config = dict(
    num_key_value_heads=16,
    positions='rope',
    rope_fraction=1.0,
    attn_scale=0.177,
    tie_word_embeddings=True,
    parallel_block=False,
    init_std_up=0.0365,
    init_std_down=0.0,
    schedule='wsd',
    decay_shape='linear',
    doc_mask=True,
    z_loss=1e-05,
)
Each number is 500 + 40 x the weight over its row's rms, rounded and kept within 0 to 999. Layers, rows and columns count from 0. Numbers have three digits each. The size before them is the row's rms in percent of the matrix's.

# layer 4 MLP down, 256x1024, rms 0.0777, rows 0-213, columns 640-703
100:442482491515516511619444512508569483474494361526514491501368450483511504541494545522510442509506470482526499516487439527477500536468494506547491533468480567519394505564497447510537497472466446
097:504460554493308416431479498529496438566453469484503476529516532546539517491544477497433470520504538431534486491500482497490491486445466464401453490530456538568418584479468483492549537514459552
095:513506522515521527530430516464429509489385486500452508473491563509616489392505549500491509465501454496500517495550533483508496455522490556467445481570499518530355384373541484504437484497553465
096:489490527505511484516541484527640526545507618495508490486493467492467486539528450523484497521476499552478527471434519536453509564520505487504473513498518508484502445497510513502502449443529546
104:509513481488502519494467450443484478469529489496515461480502474469511466454496502487489547485489503409351488497507458489539468483532500493497553466519459535514421536466540438513532427452460571
101:539527522513589529559521484597515516492536516565440505484559469517428498485453519566518485531486522445445510559504518482479566433517499557519449528570405523485547522552504453470536480524629496
098:467441471488539503441522518506431542470497503501464534482542482511574508608483463543497561517496534525503490414497485550485515624450502524516461512482458502513446559545460509526556498528438449
102:510522599491484505422455502498490556500538527504479497503521541495460506459475484515521520512494576557560503500519557486464558572580472453572464525540510501521531574584516483480482523514541499
096:485483546471481438498502518514469533550516446497534479522539532475456495476486488489497505536511450570498493565495505534545489559547455457483515530522451591503502573481538578488475494545509385
099:468421486488423505555542483542441496520504530515517525444529531494620497591480508447494494465505517484527503489471537499549523613476526459561481475517445512543500424559485529500446506510596468
107:494500510498504530518500485521532501529446477519493489508437554564537480479484493513490499479510468446558507464560481492506528527522468512512489590520554533511506488516485475469485577503530447
096:571579469503490483497526435523589491466526439564423522505510450506476520581478514564487470518499516531524512541506517494484587540509483544545537507475462557526541541479474507501496385491518539
099:480403493496491492477509478513499513464506477465488499545514463515530497415545516547518423503507574537447498427522542525521447491504487471519432533484408542532552572528490432516592563527453515
100:468550497472523448413465470490572459526434480502506531514426507483432496479522501547486523514497524448562496535495575526510530552551506470464463565429500406492514534528510512516518445551516564
100:443447483497522502458520489527594458557491627471507495523470488442439535448487512470532456476503510470511520454487466511479578468453518569531555469491506452510528496499447517499504441475526379
099:483471486502459426462522562475457502529529454519487501534525560519377506360509475451527511480501445452507503585506467434430508477494452544469580496505501547455474516485488484515473462479476451
097:510527489488472524471554479486548477501488504516489481546490591484573526541526510580524505503498479543547508486475496502503589501514539531525502491532396491530410626519547542528523514483463515
100:510542462489558522598486504457432525547505528437425506484545507482465493478481490507511459512488586518455524543435517514492531515505508517460527493493494504508466538502519504512535472479518462
101:497554506502507482497404479505566504530466474468429502524500470496534469560493486548549547510505445428447495527492514515488448530522486546509601480494458529536609569512533505527547539479483462
095:523501563484512487495552563447459538422534491567451490482398472494556524548497476531528472467521415516479494512485527491529482451510493517491485527506479592521584488466484532552557461551542494
095:494530460509502500579507538540570500546442532540476546523495473477494532496475557526498472520532520511569491529480543475482574610581496525498516540481480501464564477478445532511532455502605529
100:470483471487469452585468506456526476512476569490497471484495498519421509503507503367498517526501455513494507569476480552488518449496538482473561451504400546503553451496514515488575488555439542
105:499475454502424502547522540483450506501429556492494506509572436517542475496473484499530543481504544461467507552486536474521538448538544465476463543475525472490401502625504525487405462467594525
101:436479566501591516487511476529523549556525425493444513552499457537514505535502498538471558514501548504507512489494547507537459521526454507530475519509536508549591544508535469514584515497552473
100:495485519497427508488577508542463464514503497476463484470539515511514517484445524483545543502514538510414493530453502515515523521507527462482568448490424525473584456534427501475475511503499519
097:513468471497509533516521478474465536526499593542536522526548504496536506494493468544479456491502452465513520517449491531490609558496511501528404540507463424481567588539525491536557500486520527
100:509486493481529477473519501455308522490513483494502460497525498519475447445514519513503449505501490453530496373534395493512473452532506554530551538507368502526489513533375467486557520484391467
098:439496483487486503485486495441488529497550427553563499524509480475456520502491578497478452556512424511574500433478457523563514581513467511488538399530581514524471446504482541480517563519521575
099:469504483512445439573530526496459563529528543554476490502541439520540473532511476436479524504518516562446482543559535467501484541506468466517478524540497489465652565540470534541563456526510486
153:493415520491450550508451457529487498484513529479522482510520474506515499540529523421484550498467493495529489430516495524486531358546526507502460489494466538508534461497536392511481453518441442
114:479523515527406489492498549538522460518535491522521518518574454521497497545468517501533493565546516519542496510517515549488554549549511506534534529536504502564620599538520514534557564438585550
098:459493564498674541504478504422472443510477525457529502489528514489491490481491528495496480482494522540428498398551445542468532500506395533513464536456542513494446493507483542508459449507448480
092:507537535495467508452493533508473450505488517506457474522528441494502489521540488554483489486508471581529498509446531536512482510500520425473496494454533523470472500459496490515511464479467487
100:507516535498455486525530510539465485483480577508503510499480454509519484529511558555527568497495495480537509544488505479516499609497485484536508540495412493490486415424489490506380458467595471
103:487490494521529518562521502413551508475535659481520485462531504479516490556485544475489499516512496483494507499463525478487569527525482535494496471513568457506467514503496512448506492470474479
098:466573537524445531464483552516384460488499542481530516497496496478426481566447468531548569461503518563548498508497491461484560559506481461446534414511419474497541557534524493493493485495435525
100:611453504506547475448484560456595526506505455509468494511386553446526516439518535517462462485520543523452508563489524495522493535462499522506482493469539511496596537479504520520452514505492477
096:532568522497453505446525477426530548516549577484560536500504471534516497475480488449485574457512619532512483429486506499547402468506532496498380486501477480509470504433511535474504509445466432
098:436471550508481533483467521507469453472500508534493513493522437507422511440497485465477465533520509568437483524511526481513532476520526492478415445535528490481483553477465477492524421530491468
102:515473520501546525490515545511488476546500490493579470500457454501502514522523486532521475469531440431497507524524549492507519517517492523451608541515432531529523457525466444506459508526402461
103:504516524479476485556462470529494442483443528553549458480496439494425491525489497398508512467489451499468495431531486504505456491538532453493507491435428455511482431480454412496496486506476439
097:500562489489495486515459454563627485468539497503536487463463489495441491598491570553441488482523515546439495554497543512438448437512515482519456442497498457539520550419423484496495463489536540
100:545504474481456544463513503487495527504514582495608474458503490505441539458517470425496480531506435508566490430435517506488500494499488451462483420544483481469471435546535552498586466502515481
094:514439580486482469593514470467484529446560458556474497514464565498547493482484509555553502502498516490464487543552499479527475486539462581560427427496472531481546623369527512512633482432397610
099:560547534486548535523487539487500488490552589471586500463580485490468505549476532547458426516497490536535477602483603497474516457539523519516503404471450535481540539523490506474553590464470466
102:531499576486528518493546469486474513500473497439482476527558414506552490555480461483456529448501482444520499421517435479527433552490477491521543420449616437516531538530486503515562541478451464
101:493496506496395502598483549383619480514506515467529497495483481483449480515554508493520540472474478526518488492491493466545466453471527494507488567468490524497466471573524453524435478456528458
100:521587578502467483505533477519484509537530501512544493507538519514604533513470489513459490454476475492464485550509492493472616559531506495469506510445476473496557499520437520496423527454484525
097:466488537481566466452514473520414498469514513558456532509539488505528482510476482434471538475497511481484495520519542480560553582512482478526578561499509500506463520532567513559532504520480463
101:525543503500526580444509535631422558519523449494483500509511440505528512480474494499528395519503521509552531523568509494498495519493542474449519454437530592522413607525458496480461497460548505
102:473530492501549540544508468518475521501463487521556529461609461490554480471527473448512494507518506475563485654511590484511549616475512567550536579500519553502561559525498544515463512512595504
104:418482435514440475539475506457553485500516441481534495507485476507556496515447481437524563522519580421510486458479531478470530490616495490511598545498396481511505456478478511471427501497517538
096:539557467506512505509518562480466527508512474529554450472526454503509493414523493474471435521510375534541499515536403507463458520497484516463489442491511513485535503502493459481443510576454396
098:500464502490578505466537483507420507546559618394459474504474530533441488472503546529521520507496582492480495404491455534506468454469454520487511461470465579504576544465556485499530386510553539
101:574485554494448492459484542504479509500560528485455515502529524493495502457506469498519504528511432524509511491514540484481466537539473477490477506463533571537465497431495540479502457473467597
099:499457502501491519447516510527444487487559580482523529518466552505436518629458566610504414497506367483495511456512458502510539447468537453466527477505532530463535510480533503573511551494409501
103:507499485511517521444515567572571506503510529529586500505514452491517537430492584482502504494499582487494510528503597469513455412510529493494458524435501545508508452504527469514421488483507523
098:494460560502504511501512464545527527539519540506451518525574560505623508513518561555490553517515490518536510563492453471466501601541507517534530507507548504516547648513574495515562520502542484
096:552498538506555479433438549512520539500434583519476488470562460493487480584540523484510577558512504471449504527537434522480521525465448522518411497452444491481480561544516435495462576527628577
099:474508507485526554562476521464419502498492513523519464535466594527509485472534496426483518544488459521539520401473484486477510489474517556492467507461555566474551408577527522543541469466552511
099:455484465500487521541532480516462447447562465488526487529559480492463512501532525471482491464493492496483497539501512469505273561427479426469505505506519510470549433563433459497494498522556512
097:443513491509458500431514466487407528515448528479468479504511474488563501523518512544443485503529484464456525499493515480457543527572494545468391506510377550495477496583593488493504550536582491
100:503524511511641512474493492478474529511455532540518441528499497485548512522443497518492367423517542524493483525474551463487541494497521587528458541471547498543559487604474513520494566461507549
097:430422444511501556396480523522437468511489546578462469500524469485480496531510477583560434502470544540482495538432519485516473544509553584508511594478448561489553505399503526514485480515506469
100:530445442493576445563480489466470499522460511525524495501516522501513512481498469483488437525504476528538514574519460507536493462470506482538387504575457481486433573435490525479581587476498514
098:548505443504518488469497480437550455526449581514499492518454480497458463504474527495568545504520535493510494514511529481457456553487472497552527555453435557516496543547420509544534449509569528
093:557456512511471408438531501540471477491525559491466462519529578477571513641544484526501424478497487480571488510495447503541505525440490487561412532505460509484508552497536528524492528525504487
100:515509468489489469555467474472528551513600528483503476500449554488484441467447542465459504498481529511390503505562465523488493455533493523494418470464485467500417508527541513493501498510535486
097:506489507494453547500541563507545499500449428572504455515461434487580502444520495484432584541527536556495521435452510514489540460523417495540550482441399562472477508537497486461498478528523491
098:500538501512483535473524545464445505541436342447525510485523512463610509571504494464506544490488449469649495515467435464489481491468559564415466499484483466503437457454409498529454466505561547
102:416487531523499494541567519484444512494554343481524520481447579486467542515522449457491561513490411456397509487542523500450573579501569487423513540501418499542489513488482560475492500530544532
097:530459519528469539498502472578567504519574404497447492486452471540566499481492496467484531533512434512504520450472442528543533526519532584550475514527496526510555497458489538498551397495522504
100:518459482487457585467531541584515455513538585469518521503505563494600455485488530471494509487501525498494497535530555536428479521449519570459484517461534513450530564482520502528586466475605540
093:515481535505517509480554455480469540494536363507466458505565504488389477401472530499510446499506466482545506492511475494502466481502444552574496513481494487534582562456437488516572558497483512
159:510420470496543471438410545527524494441567502476490511479519488495411492530534521456519537511499514511529501478493528498496509443506503451495448516518538486484496483490500426500476516491439507
092:474441496481539601478510536521508509510488521546534510484488479501501501592499524502493466499499494451487498470454499505433473428500500497505471503529486498498433548559488512528462422517443449
093:556546518492578502466489490529454477573534516515509483511546566505566497489524537551504510488484559483552508532457460502507609485500536623511473449488377521525356564590573516476526533560428437
099:507460561522596555505499519509472522510475465522582471504485453487478497500463478552451542500480531450536520541493497426573524548581532560452398424492475504493507477399574498506511517443468477
094:486497507488454508483503526538604540520472582516494532479421542504510493506498491631550527505507532554425504501439549506492552446509481445497547465466427523519477551499505533508451533492497556
103:478482534501577432529547502495558512495449636414476484525564488491609512504528535545510587514496401612405516477494497479462557449514507460549385597488562506525525510558468444502569550523537476
099:475446488498477514516502487561436530518551499520525496476545553473457523423529517479513450485484495495445506597485506525468541506501492488492536394456511446514522527466484463520510508524513481
099:482580539506548517488537475507433486481537417470464478536607500518518535562475450547518509523505569515524495451527504454498496492464463478435451530532533456498525493510555451511494529497568474
114:440635537494483470484560482488422458488463512500591537505495496487498503494508513596484465495479515507496517591471445548585552505495512489472520524547543461485532487424506516493487598511464494
097:500510549508506501508516503442485521528503523443562521461455464464487483406505529464474510514487590583562516474495472470475528437470512479507587482479501491477523522522528505484512568519510556
094:442488455474473502556512486448527463533563558537549510476423485511517499553485589492499496512494433457464495533520560492509498489466490530510487526501464452505486597485574515550587521513437490
094:571548520498640450436547512526385595498504521511470520501485440520508502491466460460524484493510461514530526579420488477564422520525490418509533518487534481452603575487571508532508471457517597
106:463513621505517529438523402538472514499499577451556471454555498488487472515490476554551544491505530554529504420445627483492584422508481471482419601490540431478583420524592481487476528462516580
102:474486452486520384595540469512461513505482589468505454488477463485468512461500459473488423514509464363434500433511589494525544473477457392483442555456535524485408558506479509512486527434498485
099:453592440504460586505466493601467555520543403530439532497501536474454502583486559460492506489517539563463507530445488521487501502513491524498562575469495485466513568519461570511633459445452490
097:506505498491506513508544475433460533525524475515484481545573435484414516530493476506487524468476503569520512491518471506400518462486487485527543580439415508553457467482442504445488491529533455
099:494566499491578467588504531522523477515526462496498484490488512512528521507447509391500449491496570466508509429484567489501472488539492427470551533507485511484551430549477479521445549528473497
097:560549510502452491625525513493528458571537517504457531497464524477509467548517539408482499506502534534482507540479477486488515486571462526529466623543547445516482609469526474489551434570503445
114:484499540492484450494548462527454577430443502536472467513490524533604517513499467586499543484487511550639522527488495472496529528556499504538465446473532539499509536487490623516530456520616516
099:440496483487452509538484516494442507449489549454497541501428540484510502495499441485482477499487493651498502520483508513528488485517467439459550561506499400477552513489503545491511550513525517
105:489472504496533526522497417457396515495506588495480468514448537520445487515527457555478451518495564514480504491484524479483488476486478460505519474469509551533476414519439432527488534511489473
093:475566546521399529462544501565512492486511464492436532495422497506581531426546509566518495546477473544563498531539584492469530549544535523431495465533521569511466517515539540509510469498508522
096:564524518492558580544498426436475531506567393580432510505464512524435500506521507463507506497489560466477497569503407481464547466461544474466501539482507533517475522531429545489449545505423551
104:463496481528567508502456487536611446524464435469526508489458450495597532530501477451495542474514442493478506575479527555471545586475504518449562488469416529499520581545529471516515553489529496
095:489502462502557540423506502441346454528569591489510480502519488480480539521455471433524450498506480506419496536485464515519509555506498505501556487523521446495448490498490520502476563508530467
100:480488483500499421515547493487516489565561506493462480501529492529521523597509503446494482502488488546609523469541504519404467456483513510515356574511577466497493481415533500498506431474434525
102:495531458512572468508507479486490519502483542501475487464472469525366492571530462523475460505496537472495500480513476486497547601478506399538535483493523457475546523528567516523531462439555535
095:494477438498474431536501474459466479482520456481447526499519479533514551508491456462475487448505485470552480508548557535490465479508498483506463482501503454535438478409462519484495509485435374
096:487542407519544476424532517449486488492529491429511525515579459495630475554525501455480445503523467517454541543509528497493534508534526468528553487508486551490492444489478489538531475499496484
102:529519512507527487408505489542582478501392452533471508497530472479563529567487455469474503483522507528480479472473525511549419467502515524468460459498463524520540500601545504446551583479511444
098:496478489507480535555463487534420431497475497499483502548522514516525490511486600514537395516532539478451487470476391511527520423494485577498518487535451535513542481540595470508497488503504557
097:513451578500446491457513515490491522482566437461515534480474509487461503524486486547486474496512506423465505469516504531546569489470534474519468470461613567446590456526589558545429530527528491
096:535493587513506505490555569492604475465462520501492518489484573497495517534480461417537473501496519515479489486511563481477517478458457492513463530490354429505535526491483531528522516497632577
096:507507380499521451472555543532538479536483551515570493474536417470476479498509551509496454512503492553527479484525549491516521490516516500545448530523517512474563486557550503509521420540539496
094:496516484497385514557479598462443467512490465487505518526489497505512498479456429580511514488508471500518511446448544498483468501555498446523442511487516544544486527600532456496521533487439510
096:502549504500433461521495578511464435516469580513544482508579515489393488516518400478463511465473527484524492491526470482504471460550511481510532436543475540524520515437487465483581418487581504
097:503519542497505518477469442506577549490435451482468519493513552479385483454520493423519569515506500543494497488498487486464507482506474458507525567491452535528387493546525441501568504406472532
104:493424495490414485478511475443497445509504502493461518519524453525491519569526487450513479503496485456502484540480534529499426502529567531461339488477437512463450574519513497519543447478506422
096:529593540493533493486510457528455470495503538524479499505441575503373538500503499613528577514508477513511505578545547524437469530513482496487541468516450557570513492527471485509577445497514531
104:493602522509521477588522437517427522522485500462549541497549537471459525449491540452525479531492477558549479440468486479503515440467478512459518538497503489512586525501485496490554463501508505
093:505459540501486494440508573539505514478492518518505503524501497513540450431512457467504520486475554567473517488528510517491477523503499458477391529510489502477537594561363493522587513520531441
096:507570486508424498499521523488486480433491492524520510523426474446536517450499459605533518502480491487486493435494453528525501517502489489502560537494460518541537460506509501535495550458546448
093:509446500518566474599490544558533497451440558505521492499540524493504505423526527502502517492488544449529485429505511524469518483495567517525439473509444393497572545500535499471471460467453539
102:481526481516464490566490430541435523519629482496450520519515473485468509515443508482493564473490527592511515525505506523508560458477444568518419470479520492483454580504492494513541440478496537
097:520538519510510496502460429467474529458533404498514518517522433492543514529477469489465480487484502424446497609474488500461464542489540534471520554507457514501531417512540544505517455567418499
105:517517491494476459420505465516542489459501350478478492511478468474482462571503484504530473509489408495567485474533531542515512583508550476468467412498509557500524472466511507495404530522458432
102:503478520514514538568468562518491455482438396538425511478422526478477521511520548545492473483515489462590488569499528506466426510513497532480529524497504421489501500529504492466525549496495435
097:487491511480479528533476489500499497447466553518493540486489487502511534530504504569552427490496507487588504523521489517518554450486519560505384486524528516513524463530553527501506496511553536
099:509489496506376536444405501463571545489523649488408467463546445500478544488509423525488542514498550463513503457500401485513477491494447488470452484521446496477432468460491470493611482515413598
093:543488514474496549493524515544448491472504495504606509485542450523526493499532482494502550503476504544436522441539476504487521552522530478525500481461510499484520449453505491511584561488477426
104:499461513482495502494562535471410470503510617583524493534509466527500488481513446496500485508492383479546488547508598492511520550477501513502447472493519531510442527459511507491508623521603550
101:489468529482473500478520511455401541495516453515508495493443503495506496449488445499499497492491453518503507488464497481442410606526540467494533492510535514521507533554565471541437518522521499
098:455540530487484442554540457459504528509502449506549548492521438501527499478500516435495420460510410558447492463513502488513526450500523541491559529487547525463614533317497521488460517496522525
102:516500519492548462497493496515590464540506521503493512487494460427456506485467538508478468519505485553507511444489530498468447574509547467510512438526490497503487617454545537495535582471526541
096:481519514500469492532513508489554464581505542542500518486555463513547505488475541482462414496512500491545487550512511546472567491521498518472487565528503562488493560473527495543521506493516585
154:465474520521533558499468499507508510522484413476502499484496500484536509519503519440485482493488412599454502327532606505512499371497551489467562569498474499501570470501529425508432522460494477
103:476486488486531526500465533553490520439493459473495527510497475485466473483501487553524479510504480540567498550482499500466543459465529516464451476448541479521503467472465523507527411577476409
099:474416572501498461518474487430450502487502462514526512488547476539442499480512514545494478484513482493485478560438448502516435503471466484503399534530612475497457502449502496525521501509573510
099:467475533529478480397496515510500502438588414457498475507413533520564501502526518592475507468484499575590504497513489490528438469526566505492477522455491516480500459451423521542536551550575564
101:490508534512479455462513482526503423539428480528502559510518459506550493486520454479457517508506456458510504491503535492480487450496481510530484443482465536554502421488469486478477381507531539
104:451525485490404507511504508551545527496538600459524538514542449473487501506477484494520493533489518489560495522543588522485545482453494470525458533487458472512570507441480498501616489492549533
101:418494458496572530527457499582322556504526501480534490491505527523453470580511570488487527451488547448305505487480521500506411486526562511501583477474497510478381538471456446506506446502514467
096:426488496503491483483491433434399466437389537493521528487525479502581497525521487524514432530499427459487519433467560483562480447466525481526509481505514479545490456413603486526516400523444484
098:525616530496484462544523510499471520499532454447557490535419508480503494523519532483486549490474539501521493439515515516435506470486494501488523593520473470453511509532468493489383502524561501
100:492479457501519481524475454510525455488528604504508542501509475518552506440508470518512475478486541577476502484489539524492585452530562494491453517427542483417490454457545520458390538458447519
094:521416517507471490518501486501548522447559538481482498505533530496566490440564460563507480516501377498547470524477463490477553499535520514455449502479430519501442504540512522461479517471444517
100:531450512486439478437500521542583463513456525552517510506527523508517490447476536539484493505501474532437502554504507501429603501481523521519549588566464521484665466545553544513489516467550483
099:514442470504444482500522540441464484472455569451426500494495436511521496462504442466502491522508500520490485511533489494448570475456525555532419474462529528445504484458430469505494498474456514
106:455440434490577482478443476503372494519510501504489524512528489498539511383497496485497551482456560455529493490484474515505572511517487487525490510514578488505563427524410483479419420454384495
101:535474556505540515576483526486445486479548436459504462529548525506517504480484462573493549513497560498406515445509456499494493574525479466508578473516491509492551624484490494511536479519471568
100:503508549518474496549455555496530482534509474516583509532525519508617532443491512425476570501508512551385510534561389462475527435496553482509502531526471488498470515401485494463481461501526400
097:521498470516528480574473516413516513494538527486484430488496519497411523509519521556516536549487533511467494529492555533476515593527456453545490487511490518514501536502490529475522476501549486
098:507481500518495487550466459586510539451458395554490508502506483529422514504511510532483529489502530500529502501482489457469542450482482514479472487498523499519425502507490452465539479460491538
100:456499513525558538479451500486550529422444598545562494517481482518426514561481454517496511488488461454515484524559492536505438512517509512541445641465445496449494444515552513503507534524442486
101:473463453503559494547580510520464529493454523509516456509425585507512506438464545581508438512495555505490484467510524500491425502469510503515469456473497469471560530491594439492497433476544466
096:439464433514495530499483446511492489529492513502530467500474481508383484481555503519512499545496521449455496433538449546539514440477491510461471477525504465463496413484508449493425547415544558
096:498461545525472491496472449521521468475471431497471510473637493525566550500490580576482488497494408515532479477518555451541394503554491440536489507536391516523545389579523543539523458522469560
093:469548423481493517502479465533712473477489535530531453503541478487523510484518504515502504498507481539460492579491523469487500548534482479471488486507513514490550458572449507465491476525468466
097:528495512509503508460495489537492484526442448507477509492502475476516482484504486581488594495519528456383505511527427495471492559476531511474445472494514511495559513505460543483450476558483547
096:501555544507472502454537559508539529485489448488504511532503536520403485584469510583514589512503533593574490528491558501440528501562463591528452564457579553496482419497496535521460571494520459
092:497447527498527503472567449532506511520525568504478495498536497505350507575507429524468525512456557489429521447499577469495499398500479460429501456515505474474511497481474499480525520531472512
101:484467487479501511495527550464519482504471532508529517497522557466375480488496517455485414505509536414523502417475491538518450473466550476528459502467561549495618508413466451496467541519418427
094:455490585496547473533503486478435458488513443561513536499469552493491497489476534484485523493478433492477495486559541492454476574487558457469410519504457493530503509534490481508569444508514570
096:440407475501485553455470476478542548540477505484502516552532479470417488506504553606545496492517575509497525576525514494515577545478512495515369399505431536492577535488515526494603588521612492
097:559491438518527514523537453523489531522500518523520522526613497484582515434475470423527500545510517497464492565466574523553537486529535465448591465500491507480402411431515513460392482514477451
095:531439496492501532476558491410459520560464528530426478500561458512501515559491522539528517566486505495481511510523497552492556510466484530497516535482547545491483411503445505426390539545672512
101:514510458497560486488501495531614557457504448520474532515498404485650498500458541479535483478493541561482504494441548485535526514520536499486472476466547490474538577543492442527517409488510548
097:536482508498443523484482480551453458541464526534527474462532485500467494618441475400476516502489444479605498455499547516516408518489492446478561490477562481522547482578497515540443563522533504
095:515590426511456529481507434540368513525499507498499507505457468521462503453525470543470483487476422464578497351473566492524415523510468479500461462451493535487335541473500516518456483470547550
102:454513510491494546379455511588496480543465485511496498481513447496490524441500510425460546521483519550519504477458498508512509424462524518437526434516481534516462444403465487504502543497475439
110:500511539516595491456566468547586530536490517478538469489556468495486473460493512409520419501506471597463517535479454491479529470526500488495513521509486506503458636516480550481571548484537443
102:497509498513617506529551544434555480497466498496459504492537519494507509486476524471520508493478507560537491452480449516506517507511485519518525470484493553469489388557472546473536508477548456
100:500488500490545488513504478498449503488531550494460504498445529484615496537516535545475547513497519380474507438543505457496432521536485502493539504489656467469377465495451528520471491492510427
105:504467542509464506521482526510499511520491470546532506499484451488514506595475525592488514477500481555465503477484546462495528540526536473547692528493558530513560628561490513502515498520497471
095:492590507499455506458448474528539506536465529476531470468522498480457495507519597513507516493477535500524486394508470535447580503467533531500523504540502479527578612516541475486474542509571497
097:477539464523512430472461496506551496503511422478448509493495492504605491554442469498528590503484496503416502506508557535493519499533470460497447590529511567525433386476486473529454506531489512
139:476510525486491515548502506406472475517483488564525528535465517510448510523485479433475523500543483519418496584508499540554517561546471491530460527497536516488514479445468532491437616512447503
094:484518526503527522475525458459490493463511561475439517487403508500592473523537471507503581491488503447489494498463478491451529434542435510443407516487457524499569489377497479511434511499375491
098:454503493527555494487506615596514505485568442516432514530485493529480520451517523600510433531507486496467505525474528528456547471515481535540483516477456499549604450538517532491527358544524529
103:512584462497543484443491560515461488529490378508520503460448560505461498459487461463484544536520528513479482578488466470519456454463542464517476366479497543521444493450566523477441552567462468
098:547542543521562506457514497609470567496462631487459498497384478478524526488521484508512398505503482447527519435487523514523467527523497550543384567505435490526505436377514474520456581462521444
094:435449369516563457521498444511549460494483547481526509476453493536539471511484443506541468505463525511523508435498534459524497507514524532496503587489426545511567522579492487451451491561519495
096:520579477491545548490536499480450495411464487478432516494488478492470542485483519428473469527511474524453500608520622467450487564508502463499571493505538512512426450517458485493475551478479467
093:418470455501448468436498498515547449544495407523515491510450516502537500567483477524494502477502563443428509583551458459503434464480461513520512448539433495492466546456543494484525545513460483
101:440379553495498514521513499457523511460469455531508508527484471504493509492505517538493486510516487535456493494556528510494440531524517484493613472463500486463546576541541563479472487408453503
101:495498508493502470489526473470458473532452471519466526480473478520493476539440491502512519515463475541505514510486504459547447480496547490497627439500416441521465498450489478520395533492471432
091:482438497483495564509495547489553474526575431547517499495470518515503504549509492479480536497493546602491485450555488472524425445476493539508458500468476583469510513467462518516424461538550480
100:431415488508526498502534509404447515530539580546469493533464455525454507458503521555500447468485553466523532549523511509420579493506515516517450472525500554508485463486535526534534492428531509
098:525532547497513520468524556468558475486510489507427515486526449517469476509435609604475457503528501483495530561500535534488517512496459466480508499534547542509501501412509534496534443528569557
103:527504450489488546533453492414592592521398403482623498510463543493559495598513507475467509486507526494472501414488530470452413542492428489453519562490534514472506417459441487499569521500526491
097:457537563508393358408547454543377481543506378461472529501540490508521495476473475501506491529512497622435494483489415470527501513527444482515498527475406454517565554498421514473494477478455513
097:536493566497399571553484500486449497533514569496515485505443499500525542563507474487477487494505540481472480464516559530472565468511543523512627479473546527536508551537395469496453524453525494
099:485437555489511516540442493497449503555544438463509537489470507502448478498523445570517541496484514563508507491496546523506507530471468478430432491525571433440407575480576486464566464500470603
095:487560486484564517495498446434396513514531587446550502516586502499577536451502416515480488481483457446461502461507471494482522531537502497514527548505439525489530526544500534550572510491452460
098:532384505519458462466501490539515498512460504497533512534455507474443511473488497457479489488520477511554522597458508528503476414537521456500559561531516545514546558544443524503471436464439538
099:426543518467513532549464513466588483501427462542426525506497548514538522549520496501443502473491566474498516569510522501531477476477479524511514451540520547478413436405518457507401486516489460
105:498418542503489554438518567516524466467486558516529520489516497469559506472490510486523520513489437490448488558519512538490566508509425516519467510461586496495514364440433504526543373485511467
096:581457574514361496490500522537511433486482567511531482508536493493526472477484430594491589513508455511475502528456511451496483544477550507458465528468465475545487473475545525505583469483515552
097:480528466491532486562541643568353518508495503491519455506603475516425492551514501415505504519505466459484524557513435488484517496498510507516528564531484510488470522475458508535504590499458531
099:482460474494470486471569444419429525531532534492483536459451451512465501529505551456506511435501495463356509562500548504520542554465532465460490509510479466482451532542529467529420453491493427
103:551437503513394483473496437548561452487526457456564501486482511478442489478547454416548508496495516481413502440515516451517466512518508562514456450532509489484486521488502461490570557534470486
102:491452483509528478562526481492621539508510473518534490524488500520445496423526451507535540509499536564522513489474549504507527547499490444559533577488597491509474526396528508526509502487601533
100:495485513512493505531530502430606514470474568463541533518506535485516506555515522439514489516492505519436479417554517498494539492495495479511518480441459479536560478497541447509443548555482416
098:480462506506446429500476503493521538549556530545513497547522501508411526467492455489507463531492492519531515532490582535499429496538488471536542535499474495500494585414449529544573499481499491
097:496417519494568467561484491526472559543538559485489480527529491512409498558523474497511480497501546462504491513479552493478594509513563537476521459521487479531580522536497463516535463535414498
106:436387549485417506543533484546483462553476483488504496516499544482460506524506449436479494505526491502521527487529456532459493487506495507481485485494463455482495519513500507479364481468526487
103:545496527495535550553470493459556507520587385537494514504480530476510492490463501516499514550494537468471509667515434504489554551507516469541483397458428524516475579550551502510507473525460497
100:504511494505504571532481539542502475509423477510505546504550469473514505568483546505514461456502617563511500531534480511475502494503521525540624524499453457513504443542509526506438525534532443
097:501466588502479428571506513581367488465558404431505485490476430497477525451493492480460482499532489587430496508499490476491482419479521467459548488495529478538458582517477458503426464503584513
105:533523455506526534446534491535454468498483559538477525462491487506464458490511493410493529526487566405556533436486397500459508497507520508498452454485425506529525595531493550510468490531513446
101:545536514501470528402501478471399451525481401471521462497537508511469518481516525356509501496515511515530495466519466552461562540527499516574529505544527555526506513553463530476522525486458466
096:547505497498465507458453493493453521530526382502567544488468427496502499474448465559521459513496473436496533493529504489486461543460523473546538486500504560519564527479553491483542428486517494
099:513548501495502476482569518482523557510548518476488506502500531478502528452512488434474458518521522504568507465435490520527466552481498500522459475484482514488452573489575500525567499544538433
097:514558512507583490494457556526552503480472442510529536514443496468468472482504541551533496491476478449501525548542514467551506424529490512490529523524525426487554513478522529524521417499581563
106:578529487502641494532531530510446518467628595530519487514479522504577506514527499487465480553501529525557517507480512527539475561544529502507530502530504506520464541519519503513544509486531462
093:495445456487490489531467483384497418510512555480464481494498428506421506487528390472481484502476438471393484480481499497509527532446517499476506550502404440486545543454570486504527394528569404
096:504408492496525482403551514481407588501391545489632516515492497474559509406511510557514489556516471480497516456442451526534514455433476442514564475492477513509440398571503463494528476449494422
104:534459539500468445471539499487505528509438387494531521460524545449497493467503498471522541517513585546605505521531416506522464488480521478487431474483500508473477407559567482557411494468412444
097:542475413502491517540521550523462473520521528538498521452579518499500504539514430505456453490505484412563492571545513512533500548511514482480462558534485519487531493496520492496495536518427435
095:490527519514485490543516505539557553500489512531479534528473456515585499553477507535506538541488589583509501552508460456522449558497490462544562459476533504433505470498477494508595531548630615